config.toml
n_layer = 16
d_model = 128
n_head = 2
n_kv_head = 2
head_dim = 64
d_mlp = 320
vocab_size = 2048
activation = "swiglu"
norm = "layernorm"
norm_place = "pre"
norm_eps = 1e-06
positions = "rope"
rope_base = 10000.0
rope_fraction = 1.0
qk_norm = true
attn_scale = 0.125
bias = "none"
tie_embeddings = true
parallel_block = false
init = "trunc"
init_std_qkv = 0.0573
init_std_o = 0.0101
init_std_up = 0.0573
init_std_down = 0.0101
optimizer = "soap_variant"
lr = 0.00347
beta1 = 0.95
beta2 = 0.99
weight_decay = 0.08
lr_head = 0.0074
grad_clip = 1.0
warmup_steps = 142
schedule = "wsd"
decay_fraction = 1.0
decay_shape = "linear"
final_lr_fraction = 0.0
batch_tokens = [16384, 32768, 65536]
seq_len = 512
doc_mask = true
z_loss = 0.0001
train_tokens = 184500000
steps = 5860
dataset = "wikipedia_en"
Each number is 128 + 32 x the weight over its row's rms, rounded and kept within 0 to 255. Layers, rows and columns count from 0. The size above them is the row's rms in percent of the matrix's.

# layer 5 MLP down (transposed), 320x128, rms 0.14, rows 163-197, columns 64-127
size [104  92 101  93  91  96 103  96 100 101  95  97 102 101 102  94 107 104 105 101  98 105 106  97 102  96 101  99 103 104 112  98 104 100  98]
[[113 136 117 132 102 140  81 129 168 132 156 133 127 137 115 135  61 143  37  98  76 139  99 145 165 149 115 125 124 113 116 126  47 137 146 147 149 151 125 149 152 187 115 174 119 138 142 158 186 118 132 132  96 152  73 101 196 143 117  75 115 124  71 178]
 [154 118 141  93  90 170 207  97 101 150 160  86 123 115 121 144 171  93 108 112 189 143 111 143 133 176 160 122 120 141 128 191 111  92 155 133 164  98 126  96 205 100 101 169 103 160 177 118 121 144 154 100  61 191 155 201 153 144 124  92 127 128  85 145]
 [121 121 149 178 111  80  92 130 179 155 120 110 118  97 147 167 136 117 121 158 101  88 127  53  89 136 162 147 152 144 146 116 147  98 153 111 159  90 178  74 130 150 145  92 118  78  94 166  87 111 120 136 134 151 156 105  92  99 101 175  39  76 106 132]
 [101 117 215 108 117 138  84 194  54 128 135 127  95 186 180 144 144 130 137 124 147 121  80 126 152  98 160  95 132 121  73 165 156 110 123 115 142  92 129 124 138 104 179 144 167 184 104 147  95  96 142 107 140 133 121 116 159 149 175 130  98  73 119 169]
 [154 126 154  89 135 140  71 170 149 129 169 140  64 168 128  63 105 138 153 168 143 149 153  77  95 100 102  82 158 148 120 168 113 131 154 100  82 117 108  93 111  97 104 155 145 114  91 195 141  47 117 117  86 160  84  85  63 111  82 152 119  84  82  86]
 [182 103 107 133 166 102  69 146 151 110 108 117 225 117 121 170 106 111  71 160 122  80 174 127 135 148 108 233  63 168 109 169  61 150 142 107  76 115 117 119 118 165  97 126 149 130 139  67 139 117  70 148 150 138 122 108 144 146 121 116 139 110  92 113]
 [112 151 127 117  66  85 144 129 167 148 126 147 169 127  69 147 123  59  84 151 127  91 152  85  86 164 128 151  67 117 119 116 132 154  91  62 134 111 120  82 132 133 117  32 111  94 179  68  85 204 131  88 173 170 122 107 113  98 129 115 107 187 126 127]
 [126  91 119 125 127 181 121 112  83  90 174 117 130 105 101 106 104 109 120 112 153 131 182  87 170 144 146 138 128 106  86 182 104 181 115 105 152 143 126 116  81 117 127 109 121 211 168 112 114 129  82 147 104 108 112  76 127 135  92 114 141  91 152 119]
 [ 77 169  84 114 150 143 139 135  78 120 225 186 128 180 115 120 151 137 157 119 120 135 178  99  93 161 150 149 135 114 151 109 183 136 166 133 115 131 170  72 153 160 144 130 149 130 145 152 110 142  83 155 137 141 138  90 132 136 179 109 133 117 119 147]
 [112 158 114 112  89 122 129 125 201 152 115 136 126 106 135 159 113 150 114 188 132  77 133  21 112 145 151 152 157 114 133 110 117 159  76 120 122 147 113 149  92 186 154 100 197 163 123 154 130 106 150 162 127 124 172 143 121 136 184 124  79 157 143 139]
 [160 134  73 181 149 179 137 143 141  80 153 109 162 150 104 121 125 140 130 144 143 132 131  73 110 135 195 136 117 151 118 121 116 137 142 139  70 127  70 163 118  62  91 131  88 166 121 118 139 176 100 142 118 154 141 116 129 146 124 130  89  78 123  93]
 [128  69 123 165 189 148 149  96  97 126 140 157 151 124 166 161 161 136  74 119  88 130  84  93 121 134  91 118  62  98 140  96 177 135 159 111 144 131 122 144 102 120 154 164  98 112 164 184 115 196 145 111 143 109 159 129 163 127 118 105 116 151 130 113]
 [124 148  66 141  78  91  92 126  47 135  69 109 164  90  92 121 157 124 163 108  97 103 139 121 155  89 169 138  95 136 183 134 133  92 115 151 114 150 107 114 155  97  79 137 195 144 120 112 109 124  90 133 106  93 110  72 146 140  97 136 125  94 152  72]
 [168  61  71 162 159 135 185 142 155 108 144 141 117 128 100 130  89 126 114 134 168 118 150 149 112 145 120 116 138 137 191 165 161 138 144 113 146 120 142 103 152 132 114 164 193 180  94 191 101  75 155  97 145 127 152 136 118 132 107 177 130 108 146 123]
 [109 131 143 146  99 148  83 134 167  81 130  98  67 108 122  76  78 149  90 134 178 100 108 159 118 155 144 121 124 167  82 176 148  56 152 107 162 173 127  91  86 115 142 145 137 135 173  84 158  78 126 146 186  88 110 106 111 114 128  48 147 134 174 181]
 [147  88 100  91 117 114 151  89 129  53 150 117 185 107 177 137 146 135 114 112 158 140 159  62 101  94  89 101 129  67  70 134 128 129  94 105 124 126 109 104 166 142 211 157 135 140 171 137  94 129 112 120 118 180 144  73  98  92 156 150  99  66 138 153]
 [115  98 126  93 128  98 209 114 107  29 151 139 167 134 140 161 200 102 121 156 134 145 133  77 105 159 146  85 162  84  80 158 166 170  25 161 115 114  91 103 104 105 137 154  70 120  83 103 146 123 132 124 139 158 140 116 160 129 152 133 115 125 146 135]
 [106 176  75  61  77 141 116 111 112 141 137 124 111 119 163  93 123 115 135 139 158 157 113 114 174 162 173 113 114  96 120 101 110  98 138 140 139  94  80 128 148 124  56 187  54 181 135 100 127 116 132 161  91 144 105 143 116 113 155  93 119 154 163 112]
 [173 117 180  93  97 168 140 104 195 139 136 153 109 156  93 111  55 105 128 126  85 111  74 178 202 147 115 113 122 105 142 142 103 145 147 168 115 130 143  84 147 166 140 160 141 130 135 120 193 184 133 127 142  60 144 133 131 145  83  75  86  98 125 178]
 [102 135 172 135 162 155 170 133 113 121  75 129 161 121  47 147 183  94 160 145 145 160 155 163 127 175 123 162 182  98  86 118 156 111  99 161 148 150 112 125 182 100 102 145  98 110 139  98 121 146 141 113 145 170 133 137  94 115 118 143  87 115 115 100]
 [ 91 149  81 181 111 108 125 171 173 160 156  93 129 170 142 153 108 126 213 144 109 159 139 104 148 158 137 111 111 161 124 133 138 159  92  91 135  87 117 158 111 141  84  98  90 165 157 185 141 116 135 108  94  89 130 115  96 108 105  71 102  95 139 124]
 [146 130 129 169  48 193 125 146 185 152 123 136 124 174 139 141 175 118 154 131 152 101 101 121 112  92 172 174 181 118 157 200 101 133 104  81 197 105 114 108 140 149 142 121 184 144 129 163  96 122 120 159 137 144 137 129 157 150 160 101 123  89 114 168]
 [107  79 108 149 168 127 162 150  56 144 157 129 136 124 135  99  86 128 193 144 178 167 131 122 177 122 103  72 171 106  75 100 139 119 181  97 117 136 116 146 111 116 145 131 101  97  83 148 106  97 142 103 116 141 104 135 145 110 153 172 101 166 112  74]
 [117  91  72 125  84 158 155 116  91  38  84 135 142 172 226 132 152 141 144 112 141 162 114 144 166 129 173 136 111 129  75 172 137 138 148 155 117 108 112 136 165  97 121 140 110 140 115 173 108  82 145 122 141 166 124  99 131 166 134 166 142  98 149 159]
 [116 118 184 120 163 130 128 186  90 133 141 165 109 204 153  97 140 107 141 117  95 132 126 117 157 133 161 154 145 113  97 169 150 144 153  72 131  60 151 120 110 180 114 160 120  89 160 137 170 150 147 230 162  86 137  95 110 170 117 108  75 134 145  80]
 [120 112 134 106 151 103 182 195 127 119 132 128 144 181 147 231 152 181 226 118 141 147 133 177 139 121 136 129 141 101 156 124  90 147 141 134 145 186 100 126 154  84 120 120 133 154  88 131 111 192 155 149 114 146  92 136  89 135  71  97 134 100 107 173]
 [101  81  67  92 111  70 136 111 131 110 122 110 109 193 129 120  95 142 121 129  84  78 125 176 180 145  94 168 173 129 149  68 152 124 121 131 148  97  92 157  70 123 150 142 109 175 166 106 169 129  79 126 113 135 179 126 164 108 133 109 160 105 138 145]
 [100 127 112 111 121 136 114 122 198 141 123 176 109 155 121 148 113 149 118 155 185 116  69 170  73 183 143 161 117 125 124 155 114 117 172 128 122 147  94 106 161 152 149  93 110  99 118  83 127 129 107 103 130 178  94 102  87 144  89 151 141 146 150 170]
 [ 63  93  77 158  95 136 173 156 131 128 136 109 105 112 153 182 128 112  80 169 148 161  97 207 128  86 132 112 168  93 138 115 124 103 135 152  71 146 146  79 153 160 133 131  57 171  92 120 139 130 164 144 118 127  93 102 123 151  80 170 118 100 116 152]
 [152 122 106  38 127 171 138 125 139 130 129  63 132  89 199 154 119 158 130 159 112 168   0 135 128 129 113 179 101 107 156 142 170 162  89 108 148 119 108 142 135 152 103  80 121 159 131 138 148 128 114 123 152 185 131 161 146 115 169 174 124 103  82  77]
 [ 68 107  68 131 160 126 123 108 104 176 123 132 122 140 137  73 110  88 109 121 101  69 178 114 146 146 123 164 126 133 106 148 113 139 192 110 121 164 102 119 113 136 152  75 128 128 120 106 172 153  85 128 128  47 106 151  91  57  62 147 119 138 136 120]
 [100  54 120  97  98 201 165 174  97 169 100 103 198  88 132 124  73 140 116 120 163  92 120 147 146 150  73 115 139  89 176 107 108 151 184 157 147 114 134 128 118  86  96 130 121 127 175 116  94 150 112 124  70 125 105 145  92 142 159  98 149 138 145 130]
 [132  95  90 190  78 160 158 103 124 161 132 107  97 137 158 145 117 124 132 105 129 118 155 105 188  86 119 126 161 111  85 162 142 165 140  66 161 129 177 125 127 213 101 126 122  90 120 109 102  70 146 136  97 132 115 175 120  93 142 126  73 129 119 166]
 [128  77 141 163 110 142 167 100  89 116 120 126  71  74  74  83 169 143 118  53 164 154 110 110 146 106 190 151 134 170 153  95 169 112 103 135  85 161 122 180 145 180 133  93 158  95 123 118  54 139 187 147 134 128 128 144 158 162 181 129  98 129  98 112]
 [ 80 109  98 161 175  87 190 172  90 156  85 105 112 143 115 167 106 103 149  81  97 121  73 130 140 132 110  76  83 132 210 102 126 116 107 142  93 107 147 149 119  96  92 122  94 123 154 184 152 159 118 160  91 114  86 156 149 143  97 171 118 102 111 105]]
# layer 5 MLP gate, 320x128, rms 0.161, rows 164-198, columns 64-127
size [ 90 104  98 101 104 103  97 101 107  96 102  96  90  95  97 109 108  98 101  98 111 112 102  99 103 108  99  98 100 109 101 114  94 103  93]
[[ 90 150 163 119 120 170 140  43 129 131 144 113 144 143 135 154 161 132 142 132 184 135 104  48 146 139 135  88  73 162 138 165  92 117 114 137 110 124 120 117 111  57  82 146 111  97 162 148 164 170 134 126 118 198 125 143 155  83 130 155 170 120 162 105]
 [ 93 125 102 104 182 199 167 125 106 133 154 120  93 130  91 160 166  84 134 144 172  87 109 162  95 136 116 101 122 134 144 142  82 135  65 147 162  88 135 126  66 126 102 123 191 115 142 148 109  91 120 145  77 194  93 139 148 163 139  91 125 105  91 157]
 [ 49 110 153 110 112 138 111 167 140 162 138 138 137 109 105  93 144 120 128 155 160 129 122 150 119 188 183 138 187  81  83 103 133 121 189 157  87 136 112 223 115 141 145 159 180 168 118 138 104 112 146 116 146 142 177  97 122  88 184  94  92 178 123 126]
 [152 133 149 114 117 113 127 119 122 192 125 156 136 133 139 147 164 108  98 126 125  98 159 137 143 128  80  94 182 134 116 122 115 184 142 126  94 112  87  96 103 140  93  78 119  97 175 165 112 107 107  90 168 144 120  73  91 155 156 143 199 116 180 125]
 [171  28 113 151 164 140 112 137 109  83 134 194 115 149 190 149 167  77 183 100  99 146 130 126 162 133 139  33 126 159 133 106  89 102 106 150 159 126 140 132  95 116 106 140 144 121 182 143 151 130 113  88 119 118 180  92  72  97  97 128 121 112 149 118]
 [ 90 148 124 128 150 119 153 145 137 126 112 172 128 193 114 131 106 123 147 165 124 135 178 151 126 123 138 108 107 105 173 162 162  92 126 102 100 141 166 150 100 125 101 105 169 130 122  57  92 161 131 112 151  44 125 173 190 140 100  62 124  88 126 154]
 [130 127  94 166 141 104 152 171 130 136 101  88  97  93 120 142 139 167 193 126 112 104 147 107 171 132 117 100 153 151 155  79 128 141 163 163 187 112 125  94 122 173 143 132 131 179 125  82 125 153 164 119  91 133 155 151 168 139  88 117 167 151 115 124]
 [162 146 152 140 144 126 136 101 135 136  80  98  89 185  91  88  99 114  94  94  41 114 140 180 107 124 135 159 113 172 117 135 170  90 138  85 123 155 145 117 108 133 126  79  60 112 116 174 140 134 114  94 148 130 112 141 108 156 147 102 133 110 110 106]
 [ 94 112 141 120  52 106 185 144 154 100 111 147  52 132 144 132 168 137 148 149 157 120 137  57  97 143 132 139  92  69 181 185 120 198 126 138 109 139 133 113 118 132 136 102 107 129  68  88 165 106 129 176 156  85 205 141 127 109 152 101  87  97  73 114]
 [116 111 114 132 133 163  93 131 115 144 132 130  80 133 109 117 186 138 154  87 173 136 138  64 170 107 129 149 191 177 114 159 106 150 158  84 153 171  87  92  71 138 121  99 130 115 105 138 185 109 122  80 157 114 161 158 120 131 150 126 144 127 181 117]
 [ 80 141  48 137  78  71  86  97 137 108 147 177 127 134 104 114 161 153 163 195  97  78 112 141 101 100  95 174 176 153 111  80  91 154 104 148 167 151 102 135 143 133 129 129 122 122 148 112 131 143 134 142 148 132 159 145 143 129 170 142 105 114 125 129]
 [ 77 103 111  87  87 129 116 169 177 149 102 157 124 138 140 138  84 145 107 101 129  63 158  46 168 135 124 195 146 109 190 114  16 150 118 168  95 159 106 154 136 126 171  86 134 142 119  65 110 129 142 128  83 135 127 156 183 153 134  76 134 147 119 110]
 [134 101 125 115 107 123 148 114 113  61 162 152 111 191  66 116  76 127 179 148  93 128 149  78 150 101  89 145 146 124 113 144 130 152 114 108  96 100 133 113 121 104 138 155 169 110 174 155  98 111 201 153 127  84 146 187 186 189 135  53 128  82 116 131]
 [144 139 168 113 135 181 127 111 173 101 138 109 129 104 196 106 125 122 131 139 175  94  95 118 133 115 133 156 139  81 111 187 137 108  88 120 198 142 119  50 114 109 133 202 129 121 191 104 133 188 169  62 146  92 114 144  88 143 114 103  77  89 134  97]
 [ 66 128 137  94 124 150 176 110 117  48  86 128 147 161  96 132 111 105 142 131 144 157 154 142 131  99 152 124 143 155 162 117 109  90  91 128 104  90 103 131  78 124 138  91 125 164 101 116 121 110 150 101 113 137 153 190 159 182 124 137 171 189  84 129]
 [140 160 106 116 121 114 100 145 135 137 125 119  83 145 121 152 143 122 124 127 139 160 147 115 117 143 179 167 164  98 138 135 100 102 120 158 123 115 115 157 166 136 106 143  76 196 125  95 129 132 149 132 121 134 135 166  33 149 121 107 111 124 109 166]
 [161 136 104 125 109  97 112  97 121 139 128  95  69  90 131 142 135 112 178 142 112  87  77 133 127 114 138  89 138 189 115 125 126 149 117 123 152  50  86  86 109 118 134  54  95  85 172 112  55  64 107  90 113 136 120 108  73  90 147 125 148  79 114 121]
 [145 147 123 101 115 130 127 167 105 111  78 151 107 112 162  99 125 146 102 104 151 146 131 140 151 108 130 151 150 144 146 126  67 155  86 176 131 123 127 127 120 179  60 166 134 133 139 110 172 145 169  77  76 100 139 108  61 140 111 127 138  77 179  66]
 [138 135  90 132 170 126 147 146 111 149 174 139  84 145 143 109 145 134  94  93 101 100 103 120 124 156 111 114 168 114 131  87 153 197 127 141 136 112 113 133 150 130 145 140 183 103 150 162 176 114 208  47 153 155 120  96 180 143 181 100 109 111 119 121]
 [119 177 155 176 137 130 176 116 152 130 129 173 153 150 115  14 126 136 145 151 168 184 143  89 115 135 149 110 129 146 112 164 114 162 165  94 172 135 170 100 159 105 101 156 112 171 140 132 142 202 190 116 181 140 110 120 114 146 149  89 121  95 145 108]
 [127  77 114  79 167 137  89 120 105 111 106 131 106 131  57 142 129 112 169 154 129 152  77 100 104 191 147 155 171 163 116 204 125 149 145 141 110 106 170 122 129 141  99 118 115 157  85 121 153  99 121 177 136  75 179 103 118 165 110 108 100 121 132 163]
 [130 122 115 141 171 153  74 108 116 106 109 141 119  97 181 208  92 144 191 138  88  84 125 130 143 179 116  72 148 172  83 102 162 131 149 145 231  60 109 120  94  57 105  81 163 167 124 109 142  89 126 127 114 112 121 111 133 114 106 118  87 140  91 130]
 [114 165 155 155 158 104 173 129 122 117 141 114 144 117  83 115 110 129 178  96 116 123  56 115 134 101 168 110 133 190 148 171 140 121 139 125 138  75 134 104 103 185 156  81 121 104 109  98 121 106 116 149  91 113 148 137 158 209 138 110 183 144 114 119]
 [112  94  88 153 195  81 114 129 175 133 135 133 133 148 164 154  69  97 116  91  99 122 165  84 131  86 109 100 122 137  83 103 162 113 120 196 135 126 142 100 144 128 136 162 118 125  94 107 156 121 125 177 152 159  66 105 162 163 115 140 116 118  69 133]
 [113 113 137 129  81  97 131 136 108 199 123 169 129  72  75  71 142  57 122 152 108  95 187 134 140 104 133 115 172 162 131 119 130 135 108 104 168 120  83 144 138  77 170 143  91  91 145 156 121 127 140 125 131 149  78 137 113 103 111  95  78 110 133 117]
 [102 177 139 127 168  81 137 174 155  94  85 173  96 114 138 119 104 181  94 114 152  90 148 135 151 122 112  79 157 148 136 107 139 142 122  63 195 128 110 115 136  92  84  81  98 102 190 116  96 125 115 137 145 122 145 139 137 117 135  95 102 170 117 118]
 [102 133 117 144  75 132 163  79 142  75  88 103 115 107 167  81 146  95 153 148 124  78 137 147  96 148 124 126 118 119 112 122 128 106 124 125 171  33 126  93 166 122  83  99 108 156  56 128 162  88  97 117 155  95 169 114 195  93 121 105 177 130 130 169]
 [132 125  83 113 147 121 149 182 181 178 132  80 145  57 103 208 142 182  58  82 145 149 130 118 188 141  83 157 148 133 160 150 110  68 165 165 131 150 126 134  75 114  94 153  99  80 121  96 147 127 150 102 166  88 110 123 101  80 102 109 123 121 105 166]
 [122  62  81 160 159 157 122 116 142 123 145 135 128 145 141 151  82 109 105 115 104  71 141 101 148  45 125 156  76 110 111 137  48 139 125 120 115 100 132 142 125 105 121 144 162 134 108 134  63 146 133 122 136 161 166 129  74 128 194 130  83 100 157 138]
 [137 142 101  63 184 124  99  88 150 149 105 130 128 127 130 175  84 142 110 136 125 135 146 118 120 178 146 201 141 158 124  95 146 134 123 171  96 177 208  89 101 119 164 181  84 128  67  85 105 115 113 141 106 105 163 134 156 128 138 137 132 114  81  93]
 [ 82 137  68  51 141 127 138 108 138 136 107 149 184 137 160 114 127 105  54  97 128 150 171 135 146  52  99  63 143 171 125 130 131 105 144  75 100 198 107 141 128 193 126 165 125  84 124 120 118 122 187 120 114 173 171 137 134  94 118 152 152 123 112 142]
 [131  80 146 130  49 202  92  80 157 123  75 137  82 143  86 137 109 138  96 119 206 140 162 117 148  98 140 127 164 172  85 106  50 209 119 104 125 106 154  92 163 195 109 161 114 154 146 112 121 114 107  86 118 147 116 120 165 154  87 141 162 151 142 158]
 [ 84 161 183  91 142  98 140 179 187 178 114 128 108 142 138 146 111 166 168  70  87 102  99 132 145 107 101 123  82 139 129 114 130  76 127 127 124 120 105 155 106 157  88 163 151  98 124 136 144 127 138 148 172 138 134 164 133 114 117 122 150 162 159 190]
 [106 127 129 134 160 142 178  70 101 157  86 135 127 102 168 133 103 144  71 159 127 108 109  94 112  72 169  94 148 154 123 118  81 149 104  99 145  94  66  46  98 125 139 115 161  81 168 169  85 111  59 130 110 109 137  73 108  92  51  74 171  76 165 143]
 [141 157  64 140 142 146 135 146 166  82 165 136 137 110 188 100  69  93 124 172  84 141 196 150 173 127  92 143 129 128 133  92  87  71 120 116 145 119 142  99 145 130 110  97 159 165 116 131 130 144 107  92 138 119 184 138 110 156 145  92 144 120  65 173]]
# layer 5 MLP up, 320x128, rms 0.153, rows 164-198, columns 64-127
size [ 95 103  97  94 106  97  93 104 104  90  98  98 113 104  93 108 103 103  98  98 113 110  93 102  95  98  97 103 106 108 100 104 102 104  92]
[[ 92 137 125 158 130  95 156 121 160 104 142 136 130  68 171 192  91 165 154 155 110 105  56  89 129 126 101 111  87 134 172  89 119 136 166 165 132 165 135 127 145 128  98 107  91 126  85 196 140 111  83 127  94  78 140 190  96 168 154 116 138 145 154 128]
 [156 131 102 143 135 123 107  77 126 135 149 113 148  97 157 150 182 224 123 125  57 151 127 171  83  85 119 130  89 133 123 107 111 102 108 145 162  99 183 140 133 164  91 203 176 130 126 136 126 169 141 141 139 167  87 122 140 124  71 123 131 153 164 130]
 [152 106 168 125 190 112  89 125 117  93 136 128 121  85 118 141 122 135 163 100 134 160 108  94 126 101 118  54  80  61 142 148  88 147 141 153 163 177 153  81 114 203 130  79 195 127 141 165  62 144 163 181 191  77 171 168  99  99 120 126 149 137 180 148]
 [166 135  74  93 137 156 187 182 135 148  96 142 115 116  88 100 141 140 205 134 139 169 142 102 110 131 121 117 157 129  79 125 112 168  83 117 122 121 160 137 125 159 112 132  69 148 154  77 181 124 107  50 181 223 119 102  90 111 166 123 168 171 138 165]
 [140  77 135 167  93 138 169  81 127 178 143 123 132 112 177 154 114 144 156 137 144  86 143 152 172 127 127 110 106  79  67 139 149 163  74 131 102  62  70 154 121 137 175 158 175  83 128 110 111 146  67  83 138 146 109 130 170  95  50  87  59 138 153 103]
 [159  94 143 127 164 136 145  89 115 135 116 187 144  98 109 177 133 173  90 151 140 143 146  79 137 122 109 108 157 116  83  69 139 129 114 143  70 205 101 131 176 114 167 164 191  74 131 144 122 122 149 167 105 108 154 112 188 141 130  84 152 123 166 173]
 [131  83 140 174 110 130 147 112 109 119 216 106 134 116 131 124 161  90 123  83 123 129 152 158  89  84 165 123 152 151  70 116 123 149 168 100  98 148 136 136 108 155  97 148 159 234 164 111 111 156  94 110 159 112 168  92  57 126 133  81 109 136 139 104]
 [122 128 117 129 177 128 138 133 159 137  98 119 128 147 109 118  86  97 156 152 192 164 112 103  88  96 127 187 126  90 194 198 174 143 116 129  89 142 139  86 182 121 161 168 126  96 121  92 176 109 143 180  88 147  88 138 150 114 114 142 140 117 111 178]
 [120 143  98 143 135 144 142 109  90  88 146  75 114  87 134 117 153 115 129  75 133  65 148 161 120 122 164 146  87  97 132 193 137 141 101 148 112 127 135 103 154  75 122 145 109  87 126 145  57 154 144 124 113 152 102 156 117 145 102 137 168 106 143 126]
 [124 155  97 179 176 215 118  81 177 169 175  69 156  68 153 131 160 161  82 110 146 100 112 159 176  96 122 127 145 117 182 136 100  98 133 171 112  91  97 132 125 147 124 113 147  71 165 134 157 166  57 124 121 142 115 156  80 168 114 112 101 153 161 159]
 [162  98 156 156 159  91 140  77  80 102 130 158 115 110 116  96 199 162 152 138 138 136 159 111 153 123 142 143 187 155 152 112 154  85 186 156 106 170 147 162 182 113 133 114  67 124  92 101  80  94 194 210 163 122 133 142 153 147 110 114  87 149  58 164]
 [ 94  94 108 146 120 138 126 128 130  94 128 135  95 105 132 123 117 113 144 109 150  99 168 125 136 128 130  90 102  82 155 137 156 133  64 120 163 193  95 113 131 134  74 176 121 161 107 108 117 113 156 132 143 112 163 169 149 115  89  93 152 118  88  72]
 [ 99 135  90  99 192 110 116  96  80 155 103 156 124 142  79 156  94  49 143 119 113 124 175 112 134 129  94 102 135 106 107 105 153  70 142  98  70 108 152  97 111 103 188 132 177 182 113 138  96 129 155 116 179 116  94 130 148 142 158 115 136  87 114 139]
 [111 152 105 160 179 124  87 179 135 156 107 143 123 135 160 131  79  94 164 109 112  92 184 137 129 125  94 117 112 108 160  94 121 156  65 144 191  81  83 156 101 135  97 133 103 143 164 129 147 118 138 132 144 189 116  84 156 160  96 135 185  92  86  93]
 [ 74 157 124 165  99 121 102 185 147 108 164 144 106 169 119 137  56  94 187 107 114 164 130  68 159 156 109 138 134 203 159 155 105 109 136 162  91 169 148 143 136 123 113 136 124 149  98 151 183 139 146 129 114 100 118 142 192 128  61 115 146 177  67 126]
 [151 126 115 152 146 158 150  98  77  99 146 134 188 162 122 100 196 175 151 193  94 103  83 175 175 214 175  99 104 148  80 130 120 130 178 141 135 137 100 126 161 170  80 148 126 152  77 159 133 124 119 101 101 147 125 156 152 117 178  46 191 124  92 175]
 [155 106 190 119 138  90 134 139 116 141 105  93  85 155  39 132 108 157 136 133 150 103  56 119 110 129 146 128 143 152 138 146 137 186 142 204 144 116 161  96  82  98 167  87 136 161  88 109 124 108 190 162 141 108 158 138 108 125 129 114 127 120 114  72]
 [159  73 158 166  70 107  89 131  80 119 109  93 132  97  54 130 111  86 172 172 132 139  95 161 125 143  72 125 118 153 150  99  84 105 160 145 147 147  90  91  71 139 113 179 175 117 136 124 108 166 118  82 176  84 147 100 159  80  99 188 102  63  98 127]
 [202 141 178 125  95 150 142 171 111  92 151 191 108  98 117 136 165  93 151 115 137  83 167 181 102 183  74 112 134 141 111 110 139  90 172 193 128  60  49 190 115  86 177 131 148  92  89 171  81 140 155 119 124 143  72 137 106 126 152  97 137 138  92 144]
 [158 117 103 185 128 198 144 145 117 117 106 113 193 176 137 182 120  75 121 136 101 113 115 114 157 152 149 161 161 139  91 130 132 101 167 107  84 102 110 124 142  91 159  93 139  84 174 125 137 149 137 152 133 110 106 105 133 125 108  64 201 164 144  95]
 [120 108  82 100 145  82 112 100 213 126 122 125 137 138 110  88 106 120  94 126 111 105  95  80  66 129 148 144  78  50 135 103 177 106 125 122 216 148  88 129 113 115 114 139 150  56 136 144 161 142  95 145 152  88 109 102 161 114 152 145 133 108 112 102]
 [ 98 134  99 137 170 145 149 197 116 118 133 165 159 128 185 195 159 118  87 180 109 171  95 115 108 112 115 146 151 146 174 148  83 153 136 139 128 151 149 118  98 118  60 124 145  91 147  81 133 176 135 156 132 104 138 152 146  51 114 157 175 120 163  98]
 [ 99 145 104 138 137 117 126 141 133 183 107 159 101 158 111 121 110 136 109 131 176 119 158 116 152 169 161  74 150 126 100 146 190  80 138 138 139 170 114  88 161 108 178  89 127  78 160  99 116 119 133  92 169 121 132 142 170 150 143 193 171 149 112 172]
 [ 85 145 128 125 143 153  86 153 131 158 154 142 129 114 184 116 137 147 123 151 136 162 164 177 198 138 127 171 144 142 144 195 161  80 215 139 118 171  71 131 155 154 123  90 146  96 105  66 161 112 142 156 180 121 150  74 135 129 184 124 115 126 145 122]
 [110 120 166 150 114 197 144 148  97 139 152 104 130 152 146 149 110 112 123 118 139 105 155 119 138 154  78 112 134  88 173 127 127 168 220 174 196 147 114 113  94 139 127 206 151 110 175 156 142 119 182 101  57  99 149  94 161 163  74 114 184 149 179 115]
 [205 146  99 129  47 116 140 146 157 144 122 137 107  95 153 148 195 116 196 110 108 175 130 177 139 112  77 151 175 147 187 118 130 107 173  91 167 148 141 123 133 145  82 164 149 134 132  95 113 139  87 129 117 141 116 135 106  92 137 110 124 132  96  98]
 [129 152 108 127 134 152 131 144 172  93 186 111 102 136 103 111 197 161 206 117 106 125 171 150 169 147 143 201 172 149 129 176 126 169 135 121  67 105  97 120 107 108  94 146 146 127 112 209  89 118 157 127  60 189 138 120 137 139 164 105 125 100  53 114]
 [ 83 109 110 127 157  29  62 158 105 111 126 136 108 104 149 117 118 122  54 118 149 170 149  83 135 167 101 130 132 128 100  63 144  85 116  85 135 119 190 128 154 110 173 104 137 130 129 195  96 164  98 117 130 149 149 114 175 167 132 158 133 152  84 113]
 [195 129  66  94 144 128 122 154 101  98 117 178  76 139 112  55 120 124 138 163 139 103  35  96 114 115 122 140 110  91 174 119  67 143 100 145 124 147 143 109 104 148 121 123 151 156 148 130 123 114 120 118  90 163 128 141 207 119 120 190 126 127 168 117]
 [191 180 141 146  91 152 101 110 149 139 114 108  96 123  71 104 109  79 171 111 146  53 174 121 140 106 126 104 184 156 121 105 148 177 148 100 112 139 111 142 168 176 122 169 137 130 178 133 160 138 139  95 185 106 106 111 140 114 166 179  94 102 150 122]
 [164 128 129 143 115 142 157 129  59 158 123 107 117 162 136  94  82 131 156  57  95 166 111 128 164 109 170  94 151 123 115  80 178 126 155  99 167 172 107 124 204  91 152 106 110 155 153 129 119 167 170  92 164 136 140  56  66 149 154 165 155 137 120 152]
 [ 80 123  94  75 113 138  75 166 133 121 126 111  80 160 111  72 156 156 143 183 113 126 104  94  91  88 100 121 208 119 137 143  94 162 128 144  69  99 176  82 101 111  99 148 170 203 107 152 106 155 128 122 100 154 109 132 139 151 110  99 114 109  89  69]
 [111 135 134 176 125 138 180 115 100 156 120 113 138 145  78 125 164 143 123 107 128 100 101 126 181  92 117  79 114 108 157 110 153  93 167 159 116 170 131 102 172 124  97  77 176 110 106 163 123 122 129  44  83 154  82  93 127 127 173 181 175  91  98 180]
 [112 159 146  59  74 178 192 144 155  86 137 126 131 130 104 102 106 172 144 155 153  67 126 111 162 113 140 134 120 174  86 183  96 191 178 139 157  73  77 114 141 148 130 135 146  95  98 132 129 143 125 144 134 141 118 101 115 143  96 163 118 175 114 139]
 [149 115 109  68 132 110 150  96 124 154 111 145 120 118 123 157  80 185 144 166 100 115 166 112 129 135 179 161  97 131 169 118 145 167 170 141 145 123 128 133 166 145 107 123 147 133 161 111  87 145 115 177 133  31 117 111 115 174 129  67 144 162 167 153]]